python train.py --num_hidden_layers=10 --hidden_size=896 --num_attention_heads=28 --num_key_value_heads=4 --head_dim=32 --intermediate_size=2368 --vocab_size=8192 --hidden_act="swiglu" --norm="rmsnorm" --norm_place="pre" --norm_eps=1e-05 --positions="rope" --rope_theta=10000.0 --rope_fraction=1.0 --qk_norm=false --attn_scale=0.177 --bias="none" --tie_word_embeddings=false --parallel_block=true --init="normal" --init_std_qkv=0.0159 --init_std_o=0.0159 --init_std_up=0.0159 --init_std_down=0.0 --optimizer="adamw" --learning_rate=0.00033 --beta1=0.95 --beta2=0.95 --weight_decay=0.43 --lr_head=0.00276 --max_grad_norm=0.5 --warmup_steps=277 --schedule="cos" --final_lr_fraction=0.0 --batch_tokens=65536 --max_seq_len=1024 --doc_mask=false --z_loss=1e-05 --train_tokens=714700000 --max_steps=10906 --dataset="wikipedia_en"
Each number is 200 + 30 x the weight over its row's rms, rounded and kept within 0 to 999. Layers, rows and columns count from 0. The size before them is the row's rms in percent of the matrix's.

# layer 6 MLP down (transposed), 2368x896, rms 0.017, rows 500-536, columns 704-767
102,242,199,196,201,217,230,224,193,222,167,236,188,201,232,216,179,172,217,222,198,188,204,228,228,177,212,203,165,219,230,182,165,211,174,216,225,215,217,247,218,214,171,231,218,208,179,208,164,190,203,195,178,260,232,182,169,153,232,229,239,254,208,186,188
100,183,201,158,202,237,243,217,174,172,218,234,120,239,206,173,188,258,182,189,186,247,296,158,202,180,253,158,238,236,199,167,206,180,178,204,210,261,251,188,138,167,230,199,182,191,213,215,205,160,166,190,213,201,223,210,180,219,108,218,252,194,166,213,209
101,200,302,198,215,243,152,188,246,215,220,214,175,219,229,204,164,180,209,213,178,222,206,273,192,207,173,212,160,191,232,203,116,221,208,211,231,267,220,240,213,223,202,177,159,197,187,241,228,215,148,180,219,221,223,134,203,212,208,222,249,209,145,169,243
099,212,207,190,204,213,124,209,209,236,182,196,215,228,259,224,204,200,217,175,211,221,226,171,237,216,186,180,176,226,143,175,224,186,197,252,196,244,236,216,182,180,217,177,185,203,214,238,230,172,188,249,211,198,188,168,214,156,253,192,171,185,284,166,215
099,134,205,209,241,163,211,190,205,203,200,250,206,204,207,215,200,213,219,159,146,139,179,200,195,186,196,218,188,174,215,193,235,181,193,215,158,145,215,230,150,192,243,217,201,198,201,167,180,180,179,201,188,209,203,193,141,240,203,188,211,261,193,194,239
100,227,173,204,214,249,187,156,250,213,223,115,174,194,165,200,221,205,152,196,196,203,193,225,165,208,207,203,149,203,216,124,186,221,159,181,225,189,194,172,152,145,200,194,230,132,250,239,209,191,191,249,214,214,179,220,214,202,191,154,170,166,191,197,233
101,266,204,172,201,252,159,191,241,187,194,227,223,198,183,171,211,211,183,179,229,190,175,154,234,248,125,219,107,186,159,184,191,234,175,219,160,233,215,204,210,216,202,171,284,215,203,229,164,195,257,127,179,189,182,171,210,215,178,229,204,227,231,180,224
097,212,243,124,228,198,164,221,227,242,223,191,209,229,207,225,156,192,205,228,197,217,186,231,186,228,223,241,184,189,211,186,234,179,215,244,170,198,234,199,279,278,197,164,205,182,181,188,208,220,188,205,203,202,186,201,200,162,202,227,176,199,159,202,227
104,271,163,213,186,226,214,192,220,201,221,246,220,209,212,123,162,200,216,190,197,167,209,248,179,208,230,219,216,137,203,203,188,213,235,201,186,192,145,197,214,191,204,227,169,242,184,180,208,137,178,227,178,267,240,188,251,224,240,246,239,260,147,233,165
103,234,182,200,205,172,235,219,197,180,227,174,201,230,175,191,174,257,198,165,197,167,247,214,192,221,151,213,203,174,161,227,198,240,161,228,219,178,209,171,212,211,205,153,173,217,169,233,206,210,228,177,197,185,207,174,178,222,201,196,197,186,214,193,197
098,257,217,218,196,170,245,188,167,214,182,192,144,232,204,255,176,179,162,249,210,252,208,214,251,219,163,233,205,209,186,190,186,169,210,172,178,204,216,222,199,207,218,207,227,175,225,217,171,179,205,223,227,210,225,222,167,198,206,192,157,175,215,224,225
098,214,169,242,236,222,210,236,219,194,181,196,171,267,231,126,231,219,258,227,163,191,253,160,180,248,216,254,190,186,204,177,155,195,211,241,175,202,208,226,169,224,182,200,220,183,200,185,196,179,203,136,222,240,230,174,174,205,165,186,194,186,149,195,244
098,156,172,158,243,199,249,210,186,209,228,195,188,187,210,194,200,213,145,146,184,175,185,209,236,209,207,263,186,161,164,208,175,256,221,239,170,222,149,202,203,225,158,195,197,222,210,179,235,229,170,235,229,210,231,155,250,161,219,125,131,217,196,212,122
100,212,161,224,200,221,187,221,160,194,194,203,219,234,149,138,161,197,165,207,224,160,155,219,194,236,187,197,198,237,213,222,238,146,243,209,212,214,232,157,208,216,250,170,132,190,191,162,234,199,189,240,215,177,229,201,216,165,219,270,232,241,145,188,197
104,215,160,169,210,202,164,91,205,210,226,187,266,197,263,193,228,225,209,218,214,207,165,202,139,160,231,180,228,225,203,162,219,215,220,176,191,158,183,211,238,209,218,135,146,218,243,200,193,167,147,187,235,153,235,263,190,172,192,182,228,158,161,203,198
100,222,257,175,151,160,253,212,158,227,171,190,230,199,216,228,204,195,181,157,188,203,199,212,226,236,197,172,191,137,180,207,194,217,184,244,170,206,150,166,160,225,194,234,195,175,168,239,192,229,204,194,189,180,224,234,192,180,203,217,215,181,185,213,218
102,194,270,214,183,172,183,177,244,155,194,241,189,264,213,193,243,156,199,227,150,171,238,209,225,268,185,226,166,199,171,254,243,249,191,200,230,180,149,216,220,165,203,178,172,158,152,192,172,192,155,241,180,207,206,187,217,206,174,190,198,189,217,204,128
101,250,212,239,215,213,152,216,156,177,244,220,197,136,204,192,235,173,168,218,242,207,232,173,254,189,193,224,203,267,192,197,184,207,215,187,200,210,215,201,179,246,228,160,185,155,179,144,202,238,261,206,174,188,175,218,184,173,157,170,190,190,188,137,167
104,224,190,240,178,209,191,165,207,240,160,192,184,211,193,178,176,223,184,117,246,189,241,173,198,184,228,169,190,259,219,198,217,207,163,214,187,211,179,196,194,189,208,204,187,180,190,231,181,183,174,212,233,108,230,231,199,201,151,202,182,257,172,136,232
101,143,202,203,233,198,200,175,202,210,158,212,158,195,201,168,227,213,175,163,201,146,223,182,185,220,197,163,226,197,190,188,213,181,192,201,196,180,229,176,246,212,203,168,198,213,178,191,220,173,146,167,201,216,204,234,162,197,224,171,228,212,182,192,257
100,252,196,198,202,243,202,213,182,218,159,168,199,235,198,213,193,233,211,203,229,180,201,191,172,191,252,183,191,176,185,265,222,216,253,154,188,243,199,197,188,203,178,209,194,222,225,130,217,167,212,167,153,176,174,167,243,162,181,132,169,268,195,213,218
101,212,140,211,220,204,225,217,180,204,224,228,257,248,190,160,244,229,265,258,188,179,201,218,178,170,190,196,133,262,226,176,222,120,173,120,213,141,217,261,197,238,166,205,219,141,156,231,182,183,233,262,220,183,205,197,165,212,184,165,210,225,212,158,207
103,229,169,232,211,237,124,208,140,208,208,201,188,157,170,174,175,202,225,195,215,177,247,206,245,224,163,198,177,204,174,170,234,242,176,221,200,147,221,225,195,211,222,210,197,188,243,180,243,155,199,168,231,192,203,146,189,186,204,203,170,158,219,198,213
098,236,187,163,183,195,190,165,168,223,252,215,183,138,237,212,199,205,115,210,175,164,181,242,201,194,194,213,204,226,194,203,239,133,169,155,199,193,200,175,190,208,211,243,233,157,186,214,194,199,251,246,189,197,221,206,191,247,182,206,170,194,185,199,138
102,165,226,241,207,166,223,199,199,182,222,273,173,210,216,271,231,225,229,206,231,204,190,221,228,224,222,243,202,174,142,199,198,184,160,229,200,209,211,200,165,219,177,217,265,165,209,201,196,218,202,250,192,224,176,190,195,189,166,212,187,180,188,154,201
095,237,190,217,168,228,221,209,240,192,184,220,228,229,169,180,191,216,192,220,186,247,261,212,187,225,217,231,210,207,220,153,210,145,232,149,222,206,200,192,179,220,213,218,170,195,126,145,244,284,171,337,171,242,180,169,205,174,171,232,199,213,190,195,162
099,176,178,217,213,229,216,255,223,227,203,160,263,162,234,192,212,192,240,181,257,194,175,175,182,145,216,164,199,185,214,210,210,237,173,195,201,187,182,178,154,223,185,203,232,125,189,202,194,193,138,171,190,251,199,178,120,208,175,212,224,141,213,189,212
098,230,170,176,197,210,242,257,250,147,193,197,196,198,227,209,169,200,174,163,206,175,200,248,183,210,191,223,170,184,209,174,211,220,205,197,189,179,195,160,157,193,175,202,169,185,199,173,190,118,235,199,212,185,226,199,193,204,176,217,188,201,205,233,260
096,166,187,191,184,163,200,123,231,156,146,181,241,224,211,207,208,202,218,221,182,137,252,179,254,204,158,202,199,207,251,179,269,197,153,173,239,212,153,200,171,161,210,207,212,225,183,156,168,216,143,197,186,186,194,194,204,194,150,207,183,216,188,220,226
096,221,217,217,198,124,247,168,175,174,165,187,174,211,137,214,198,202,203,235,159,217,149,210,195,200,161,234,243,246,187,138,195,176,235,191,161,196,183,170,197,169,228,239,200,194,223,181,158,194,179,229,170,171,179,166,227,187,224,230,214,231,227,174,208
103,192,187,183,257,163,217,187,224,200,225,169,180,173,194,205,217,223,169,165,159,200,133,188,184,191,189,190,190,242,262,186,229,182,152,209,185,193,229,157,196,212,205,218,221,135,181,237,195,194,264,203,234,184,273,258,231,249,214,205,198,228,179,209,180
100,221,165,174,202,155,172,165,169,208,186,241,184,201,202,211,225,157,222,174,201,162,167,164,207,177,282,174,188,184,244,205,203,233,246,187,163,178,194,166,242,232,179,184,208,206,210,192,171,205,178,181,193,233,140,212,138,223,224,188,196,182,167,194,161
097,185,202,142,216,172,179,183,250,183,201,233,154,210,179,225,209,181,203,268,246,159,265,226,236,198,147,206,173,234,199,198,218,180,187,213,218,193,207,213,150,185,236,250,168,242,212,174,139,202,225,202,177,205,179,225,178,166,177,206,172,219,191,187,231
099,205,223,177,220,225,197,179,203,212,174,252,257,200,219,212,213,224,209,234,224,173,188,146,193,264,212,163,167,207,197,158,217,225,179,194,212,241,192,242,199,206,147,185,225,222,174,217,211,228,260,166,171,226,243,228,211,184,216,222,188,245,185,207,219
096,195,204,210,163,200,212,174,175,192,162,213,178,182,191,208,175,157,168,173,204,173,255,196,213,185,211,214,225,151,217,131,142,237,190,213,202,243,199,205,197,174,202,186,217,224,182,203,156,236,213,208,148,181,222,192,209,219,229,217,218,167,192,228,230
100,232,205,171,220,187,233,187,184,186,185,200,212,171,185,218,242,170,237,170,221,264,186,140,217,232,204,219,230,251,209,238,179,204,178,179,176,205,253,202,218,190,208,221,133,187,214,209,168,205,199,209,201,240,186,257,168,232,220,238,261,197,163,194,266
100,160,172,256,155,242,174,205,184,194,190,197,217,221,202,221,212,238,209,199,162,178,183,157,163,203,156,152,211,220,218,207,227,158,214,214,170,231,202,222,176,155,158,213,198,204,192,183,226,196,225,169,166,174,177,228,207,139,229,163,184,281,240,166,194
# layer 6 MLP gate, 2368x896, rms 0.0217, rows 501-536, columns 704-767
106,178,222,202,236,173,189,264,148,181,195,183,141,187,209,173,188,229,217,219,239,209,237,195,200,214,227,130,166,245,200,217,232,190,171,220,212,215,236,184,216,124,260,189,212,210,214,176,212,199,168,165,147,268,210,207,161,194,177,204,228,199,205,217,235
101,214,202,166,167,185,235,184,189,151,232,242,187,204,201,249,157,172,236,267,240,270,211,190,202,193,206,122,224,222,200,211,132,222,124,253,237,174,177,162,210,176,196,231,240,185,170,200,206,234,227,157,233,220,213,213,218,155,173,164,153,221,225,227,184
100,198,249,216,218,174,186,198,215,176,180,223,154,151,164,227,241,176,237,226,218,232,145,254,222,165,186,177,206,176,183,173,234,199,242,172,184,234,206,142,169,220,217,177,219,202,184,193,251,286,212,202,120,176,206,198,170,189,155,151,168,189,188,154,152
101,190,187,162,239,139,265,194,174,226,224,179,154,182,210,170,228,185,160,198,207,209,239,238,244,249,186,135,241,218,225,196,200,212,154,171,201,206,281,204,187,167,193,167,174,233,199,200,200,219,180,190,150,208,174,192,163,194,223,197,235,194,231,238,272
095,218,215,216,227,237,228,209,208,206,192,168,180,162,239,179,183,203,210,190,251,226,139,164,142,157,172,200,198,263,231,156,160,245,235,202,215,268,225,168,241,192,203,151,218,216,201,174,173,195,200,177,146,229,163,200,214,216,177,194,239,198,209,219,279
098,205,167,190,219,199,192,218,225,261,178,213,194,186,234,188,224,227,198,270,225,145,196,209,193,192,188,240,240,218,198,171,193,197,225,211,192,234,217,262,189,226,189,197,208,182,282,146,183,225,159,193,198,189,226,217,200,252,195,171,177,179,230,158,185
097,187,189,223,212,159,203,186,207,217,140,218,206,169,253,161,218,175,134,221,244,213,222,208,194,219,218,183,141,167,195,205,141,220,222,207,167,198,195,221,196,160,207,215,214,223,138,204,173,169,185,225,200,231,172,167,187,228,229,205,273,169,211,207,192
105,174,202,145,199,192,200,210,205,189,181,202,178,205,225,167,254,174,131,206,171,222,179,164,194,226,171,164,230,213,166,242,269,199,201,143,183,175,208,174,215,201,222,195,214,205,186,210,241,209,206,210,225,173,168,222,170,224,216,125,219,217,170,121,219
101,295,128,186,163,164,197,228,151,142,177,191,186,163,189,232,204,254,135,251,264,186,207,166,167,185,216,190,223,170,166,225,211,272,239,216,187,223,158,202,180,184,226,171,207,202,172,201,232,202,174,212,194,161,165,232,208,248,172,230,248,220,217,179,217
098,235,159,251,153,185,202,174,205,189,179,184,221,165,208,195,187,187,193,238,216,244,194,179,142,213,198,201,181,155,205,227,176,182,217,134,215,185,265,253,208,200,246,210,199,172,209,215,164,236,256,182,235,208,196,238,214,167,178,174,179,220,189,224,137
104,181,238,236,185,193,198,231,239,143,219,204,242,228,254,189,216,189,187,193,225,252,154,200,220,187,206,217,140,219,211,184,283,224,220,186,142,228,159,204,201,178,227,206,207,205,264,215,201,216,185,156,187,207,200,150,203,237,198,166,161,242,174,174,202
096,200,196,203,200,216,203,207,206,190,148,150,230,175,207,233,220,220,242,111,202,218,182,149,231,229,197,207,203,203,218,173,222,149,175,165,168,191,143,174,215,142,174,188,216,196,215,215,234,226,196,123,163,185,176,210,168,198,231,177,209,180,209,183,244
098,226,220,255,190,207,236,149,169,229,245,216,240,107,160,185,216,201,172,200,257,187,221,223,176,217,217,229,147,152,143,187,200,180,224,213,168,209,155,210,173,177,190,181,242,204,202,213,166,220,203,156,219,201,171,175,170,195,172,214,233,175,234,288,185
103,203,165,147,203,231,187,249,196,208,211,149,239,182,111,162,234,217,214,163,209,212,227,144,168,193,227,191,160,256,229,147,245,209,159,216,259,249,184,150,172,194,167,226,183,229,200,209,212,217,204,210,217,176,174,242,163,204,155,157,250,235,245,218,238
101,195,197,206,183,229,134,221,223,217,103,160,202,188,179,220,214,186,180,163,166,188,232,192,239,155,177,197,199,230,230,213,203,175,187,175,221,288,209,256,230,180,239,206,211,231,158,160,198,172,197,206,162,202,204,264,97,225,157,166,165,183,209,174,213
099,191,202,188,217,242,193,190,243,240,145,210,267,189,217,249,206,197,188,174,208,178,182,212,189,196,167,179,180,193,180,162,151,166,248,174,184,239,227,279,213,213,189,254,207,263,246,166,186,206,175,162,241,188,218,179,185,198,143,186,189,270,225,205,152
100,153,188,179,209,197,191,236,201,177,204,163,175,222,244,162,238,231,219,225,203,187,230,222,192,269,196,202,197,188,212,227,235,190,224,124,224,239,181,206,183,205,235,245,185,255,256,208,146,256,235,196,214,215,189,219,211,171,251,192,170,200,187,157,251
103,229,202,167,189,170,174,219,187,219,201,235,209,244,197,173,202,233,242,194,185,172,193,152,253,232,206,141,256,172,214,194,183,170,177,203,214,207,183,272,244,226,207,217,220,219,206,231,190,164,200,200,215,185,188,227,166,220,184,207,220,233,142,166,223
106,229,250,230,194,199,176,200,184,204,226,212,229,259,219,220,208,205,219,144,176,230,195,210,205,203,220,227,207,185,160,174,165,230,204,176,200,231,168,235,187,188,179,201,216,271,205,178,257,190,236,133,209,234,248,225,203,235,171,183,237,171,192,258,193
106,173,212,184,176,153,199,164,162,239,227,120,179,138,212,242,212,186,199,160,241,227,171,214,232,199,165,203,177,166,185,250,186,218,204,234,156,209,253,127,201,183,224,204,180,202,205,183,184,245,185,209,208,164,179,198,183,199,142,196,179,197,167,171,171
100,158,193,217,214,250,234,227,180,199,204,232,208,218,146,167,182,261,224,112,254,170,252,148,163,201,208,196,189,220,224,127,214,191,197,236,206,155,216,184,204,202,211,226,223,184,217,249,201,212,185,209,147,253,216,245,183,170,232,205,223,197,241,220,219
101,208,207,239,256,231,194,186,188,218,222,190,148,190,275,168,200,164,168,223,153,262,157,165,196,207,190,198,198,192,285,237,191,234,226,180,212,181,181,192,210,159,154,221,197,175,181,197,229,202,219,181,163,252,182,176,187,177,219,214,162,271,190,184,231
097,228,165,206,209,291,240,170,176,181,219,184,213,192,235,162,198,217,167,223,291,228,160,234,224,203,221,189,205,223,162,199,237,167,237,184,167,158,197,166,237,185,250,176,190,158,195,214,188,189,184,240,219,218,177,198,225,199,206,196,175,203,199,210,203
098,203,214,277,189,251,193,257,179,223,178,215,158,173,228,245,252,111,205,165,219,216,146,272,204,203,153,242,199,126,189,184,186,169,165,191,196,231,267,237,190,198,202,222,210,152,187,212,241,184,255,250,186,159,176,227,186,236,238,154,192,200,219,186,211
097,229,216,208,234,211,232,231,237,161,195,187,207,262,228,254,209,172,200,168,176,194,152,191,164,234,207,239,214,246,257,192,202,160,207,228,151,224,212,169,219,234,219,240,217,255,174,147,225,199,197,193,140,207,180,181,107,171,200,230,258,182,177,174,251
099,217,170,157,179,214,206,175,219,193,183,177,164,156,222,219,192,176,203,226,180,223,176,197,252,126,200,170,166,229,271,129,225,226,203,187,187,240,170,256,207,167,179,214,196,209,237,182,209,239,247,224,183,250,208,214,222,186,231,205,197,214,240,234,214
095,183,220,217,238,265,246,169,168,158,204,182,168,222,179,192,202,162,186,165,213,217,205,189,188,228,130,190,162,263,147,234,208,224,192,195,187,136,193,140,193,198,230,190,200,236,154,189,219,222,179,186,216,227,178,216,200,161,144,239,204,222,176,213,250
095,286,191,182,174,193,224,222,200,160,212,190,202,108,238,224,216,180,225,175,221,241,224,242,168,208,220,181,178,188,223,248,218,176,239,170,207,178,205,155,254,169,217,199,218,218,188,167,158,205,216,172,208,218,191,199,218,208,218,197,189,209,193,265,235
101,211,209,192,187,232,191,255,254,193,197,227,172,176,197,212,229,170,230,208,245,226,187,188,181,219,133,145,243,177,170,195,239,202,242,158,222,210,216,230,133,186,239,189,252,182,226,213,205,190,193,199,230,108,212,266,172,201,207,167,181,205,206,179,128
101,197,183,221,175,205,220,209,194,170,159,269,232,176,179,189,202,213,192,166,199,188,218,248,221,232,161,209,224,143,183,197,220,212,275,222,210,152,185,190,216,213,218,188,217,147,186,231,206,189,187,148,199,179,198,237,167,110,132,225,179,228,218,179,195
104,205,223,167,168,255,177,165,186,217,183,184,189,199,177,176,195,220,115,229,143,200,157,214,248,220,150,235,195,233,211,159,174,239,170,218,186,159,215,190,189,172,214,197,259,166,194,256,232,254,254,210,198,211,197,189,219,181,204,240,249,252,207,206,185
098,194,183,206,219,180,194,209,246,210,175,200,204,156,211,240,180,228,216,212,177,212,160,201,177,168,188,229,158,186,192,173,165,197,192,196,207,167,230,246,152,197,208,223,227,208,188,151,247,220,274,179,183,191,176,201,160,222,205,236,184,216,189,167,201
101,229,212,204,221,243,279,220,203,225,231,207,197,152,207,225,227,124,218,203,190,180,209,208,201,210,136,215,179,114,177,173,177,250,195,213,205,232,206,163,234,147,226,178,213,174,178,242,196,216,219,203,197,184,247,239,202,236,216,199,225,223,197,197,229
095,202,147,232,230,190,197,224,186,188,225,230,231,173,186,219,214,159,213,168,197,206,184,147,223,208,214,192,246,232,213,216,215,244,204,172,200,193,217,216,167,191,201,227,249,191,145,184,254,179,208,195,173,177,221,229,204,236,234,202,214,196,216,269,226
099,266,143,215,175,126,178,242,194,223,222,217,188,191,196,195,211,153,206,204,210,177,190,148,251,206,249,190,163,250,228,198,184,223,184,164,197,167,235,148,222,176,220,214,208,192,244,215,200,194,141,223,227,175,176,221,227,210,170,208,231,166,194,211,239
100,154,237,140,202,178,183,189,196,198,251,126,264,188,242,218,222,223,192,257,244,227,234,157,197,152,237,219,199,218,195,199,198,220,213,193,158,169,191,198,186,160,177,215,232,191,195,209,170,224,229,166,148,191,239,187,188,200,191,208,187,261,220,195,219
# layer 6 MLP up, 2368x896, rms 0.0209, rows 501-536, columns 704-767
103,171,200,192,188,239,194,210,198,244,257,182,210,264,212,225,168,187,212,183,177,168,184,208,216,213,124,225,232,187,203,194,285,181,238,170,218,177,135,181,198,220,127,219,209,181,167,233,226,151,253,171,221,163,140,178,186,191,211,206,201,233,196,164,153
099,223,205,218,223,186,203,205,220,226,239,183,217,178,178,223,215,253,207,222,245,218,242,252,169,261,176,206,228,160,232,196,195,204,192,194,193,244,172,165,142,217,230,183,189,210,219,267,168,195,166,173,144,178,233,155,191,159,170,205,242,223,196,176,233
098,220,164,181,247,183,201,197,223,247,173,214,154,188,207,171,228,199,160,217,217,149,187,226,168,207,231,210,173,201,230,224,187,216,163,214,205,179,189,273,181,231,192,183,218,185,242,216,152,226,165,238,200,222,181,148,164,244,195,197,224,165,210,212,177
100,222,184,166,157,198,191,228,267,204,168,233,201,180,240,235,184,145,234,195,155,192,161,248,181,155,196,201,158,180,190,168,185,168,158,178,140,228,131,185,208,176,273,143,257,174,216,174,207,186,175,247,254,196,225,205,223,150,186,223,176,179,190,167,194
099,151,172,163,253,226,252,162,195,217,216,132,173,227,170,163,232,228,230,256,200,212,220,267,185,196,185,246,173,164,226,191,215,200,169,159,231,243,182,177,200,204,215,245,151,183,280,167,205,205,212,178,180,200,188,244,187,221,196,172,163,161,219,213,164
101,170,199,246,231,184,216,186,235,162,155,162,183,201,187,139,223,149,229,174,231,189,181,124,242,214,227,191,193,167,206,165,146,186,206,187,189,177,142,197,239,187,199,165,207,187,145,199,177,231,191,174,201,198,204,193,201,168,208,196,206,203,258,149,204
094,147,226,183,202,126,226,199,220,209,223,223,169,202,208,179,217,195,218,234,200,194,190,192,187,236,215,196,191,215,235,184,176,170,206,158,233,190,211,188,215,214,256,215,246,191,208,139,208,233,216,230,213,261,194,237,178,190,178,151,204,215,222,192,256
103,272,193,165,215,182,217,208,208,223,241,189,203,209,214,197,216,215,187,206,204,238,177,196,201,217,206,253,244,194,204,165,176,176,218,222,163,198,200,239,198,240,209,146,181,196,204,213,152,231,112,251,218,227,254,182,180,202,132,210,245,226,100,254,172
102,183,201,230,208,295,155,152,238,189,201,253,214,271,248,241,203,182,211,178,207,148,221,187,203,213,187,186,188,203,261,193,201,219,251,209,167,234,251,209,183,172,183,196,180,221,198,230,248,201,226,175,206,154,189,179,204,181,213,130,211,236,182,242,208
097,124,176,151,197,216,205,173,186,208,153,201,190,221,204,163,157,176,183,241,175,227,211,205,217,218,240,159,162,182,202,232,225,240,220,226,199,230,191,209,196,203,176,235,217,242,208,196,213,223,215,142,189,172,188,173,226,181,143,171,177,244,172,217,197
100,153,168,240,189,200,182,133,194,185,145,263,193,180,193,232,242,163,231,191,161,159,240,203,170,142,214,150,220,227,174,220,222,173,203,197,189,212,236,147,268,203,141,173,192,234,180,189,203,211,183,211,191,133,206,191,200,208,205,199,191,177,247,232,257
098,218,141,227,160,213,212,201,159,186,183,198,159,205,243,206,171,204,213,172,167,145,212,191,185,200,185,278,246,169,252,207,163,201,224,229,217,159,190,216,284,170,186,189,189,188,187,233,211,235,274,181,197,230,183,211,250,147,162,196,166,188,179,224,190
101,230,223,178,239,220,151,173,148,213,157,248,221,207,174,171,219,214,181,177,196,158,239,185,167,224,206,208,149,205,123,198,276,193,243,200,230,229,183,167,185,214,194,234,217,220,196,227,188,210,224,162,174,197,192,192,196,196,233,162,211,175,234,225,189
103,196,243,170,158,197,212,186,212,276,231,209,198,251,202,234,228,220,172,150,158,190,206,182,188,176,193,195,265,221,194,236,219,173,199,186,190,266,216,204,190,210,196,186,191,206,173,193,196,262,157,177,179,223,192,234,216,175,140,230,224,199,229,221,219
099,197,180,191,245,174,213,184,176,218,202,168,199,184,216,119,159,257,155,254,203,232,271,182,226,240,236,164,213,154,255,185,234,201,209,224,173,234,209,216,172,219,246,171,175,224,172,200,125,203,211,214,253,197,220,147,212,163,182,247,233,248,226,182,193
103,191,231,200,155,219,175,169,183,203,187,251,217,185,218,193,176,216,135,236,200,193,194,174,228,205,249,181,227,197,225,136,186,213,174,195,187,159,218,221,212,214,168,166,206,158,223,184,227,218,140,212,193,171,190,207,168,171,182,201,205,185,186,159,206
103,165,176,203,219,212,241,189,222,165,215,172,146,169,190,206,195,190,211,179,222,202,270,203,203,161,122,194,207,214,187,231,244,173,227,166,221,252,174,204,166,207,207,192,207,230,205,158,191,197,238,240,187,185,199,237,195,205,258,210,125,220,196,112,217
102,212,212,222,208,167,126,200,187,171,170,188,183,193,156,236,226,224,189,229,170,167,239,217,213,189,230,238,238,213,157,180,206,241,198,177,215,198,141,163,175,195,250,238,181,204,190,150,230,176,257,219,192,190,206,198,187,136,217,183,162,190,218,229,152
100,151,188,188,168,128,187,226,200,216,193,213,224,221,213,161,162,236,208,236,191,145,196,216,216,182,200,227,180,174,125,203,214,231,170,226,183,204,164,184,150,248,189,229,275,154,182,195,165,184,201,225,223,154,198,188,209,245,130,173,190,224,210,176,180
101,190,174,217,172,251,181,205,221,182,141,226,162,216,175,161,205,225,158,187,165,174,224,244,216,202,213,185,149,179,234,204,189,192,189,205,236,177,131,211,146,194,181,201,227,182,251,204,172,196,226,165,177,219,210,187,202,168,184,191,259,217,207,259,188
101,183,200,151,216,227,215,200,217,185,206,192,195,214,260,207,242,205,275,228,154,180,212,172,238,224,230,183,185,186,186,240,223,226,203,198,190,235,199,132,203,180,239,214,214,197,176,190,186,167,187,235,214,244,240,241,207,182,155,194,224,200,197,184,179
102,229,160,211,215,197,242,203,188,177,218,190,186,191,188,228,161,188,193,213,187,189,211,206,218,190,181,257,248,190,241,143,213,232,201,156,223,232,236,219,203,202,163,205,215,193,252,119,154,211,194,231,237,166,207,186,202,212,211,209,221,209,178,179,202
097,233,247,240,164,216,246,163,230,234,172,212,123,185,187,239,182,210,207,195,167,195,180,217,188,203,195,198,141,209,198,214,186,213,207,170,187,239,228,221,221,210,163,235,188,222,250,219,216,247,234,179,197,205,203,192,175,197,192,225,229,193,191,191,181
101,186,220,213,144,210,171,302,197,131,213,207,223,171,181,182,194,173,224,197,229,168,161,197,188,174,199,181,230,187,234,183,230,223,159,197,149,186,214,214,280,216,219,226,167,202,178,154,196,193,164,206,169,212,181,263,222,180,223,202,182,157,242,154,225
096,214,173,202,213,212,159,216,188,190,192,209,232,238,243,225,218,208,155,260,200,202,193,192,149,183,208,179,205,164,173,213,193,185,150,184,242,203,167,201,205,185,204,199,174,268,286,157,207,241,244,124,217,202,201,218,188,267,151,115,194,183,220,196,180
099,198,200,158,240,227,224,216,181,209,229,236,190,188,157,213,191,194,217,229,195,221,192,201,255,203,220,216,203,194,151,212,215,179,195,233,182,231,188,195,212,184,219,209,206,167,238,220,236,228,244,201,136,177,209,193,225,226,181,207,197,173,156,211,222
098,210,209,180,269,209,198,177,233,215,190,181,183,202,216,170,238,243,185,213,245,199,206,189,219,234,289,171,209,182,214,212,251,172,180,179,193,205,164,197,202,185,196,246,168,249,194,190,173,215,182,242,178,229,194,195,221,187,236,174,203,208,203,202,206
097,205,193,179,121,186,189,211,224,209,238,200,218,229,214,209,175,208,190,189,176,234,183,167,230,242,223,229,204,142,234,229,211,249,252,185,174,168,226,193,240,157,256,178,191,180,184,162,211,212,160,205,189,155,169,206,207,233,238,182,200,197,185,182,188
100,178,182,229,157,148,197,262,248,182,199,181,159,186,195,172,221,154,219,183,213,186,239,181,202,210,169,175,227,221,222,217,193,135,169,220,189,206,171,167,178,156,216,245,201,190,224,214,175,176,191,221,197,226,192,186,177,200,210,207,204,211,231,198,178
104,208,155,154,240,139,134,191,229,187,245,220,166,205,189,203,165,192,153,182,202,214,196,158,232,188,200,206,184,218,274,199,208,189,163,222,204,245,186,186,202,223,214,215,228,219,154,197,215,242,237,176,161,200,226,194,227,231,225,191,179,201,213,205,203
099,184,214,194,219,233,180,220,243,203,169,188,221,251,228,214,272,199,168,163,138,206,227,197,205,199,144,224,176,236,216,198,183,260,225,195,240,230,191,185,163,225,217,194,246,190,189,118,228,206,208,126,207,227,192,239,192,223,202,179,229,181,146,223,204
097,252,208,247,189,203,164,190,147,192,239,166,183,195,173,179,174,252,189,239,201,226,197,210,223,255,220,190,224,153,188,210,221,151,186,144,231,198,185,214,196,218,169,200,261,214,186,190,195,170,211,220,261,132,171,229,240,192,239,156,233,215,186,188,162
099,230,127,256,243,101,232,206,212,206,170,216,213,180,266,206,200,203,188,181,224,167,240,210,251,149,263,205,171,235,231,152,210,188,169,209,180,231,199,230,202,150,192,213,181,230,180,156,248,168,198,221,213,192,231,194,207,200,263,199,208,177,197,185,260
098,204,211,201,203,208,221,237,193,198,195,237,210,156,234,188,152,184,224,193,183,187,206,203,235,222,177,179,203,160,250,219,215,216,186,199,220,250,193,224,219,190,182,171,213,236,185,205,222,197,208,185,187,220,150,230,203,236,206,178,241,156,219,251,270
100,195,218,222,204,173,202,185,196,233,219,224,183,183,186,185,194,217,235,244,196,161,221,213,151,237,209,214,164,247,168,227,161,187,161,199,165,227,204,208,227,213,196,187,145,193,187,226,148,233,236,165,182,231,221,162,188,257,212,205,229,156,208,232,232
100,174,214,251,137,160,252,186,160,183,162,254,205,216,196,212,212,233,277,261,205,176,183,219,179,227,212,201,226,206,168,181,184,179,207,173,237,206,175,175,177,260,231,180,185,202,176,156,203,196,178,173,204,172,183,191,192,208,181,224,209,187,161,168,235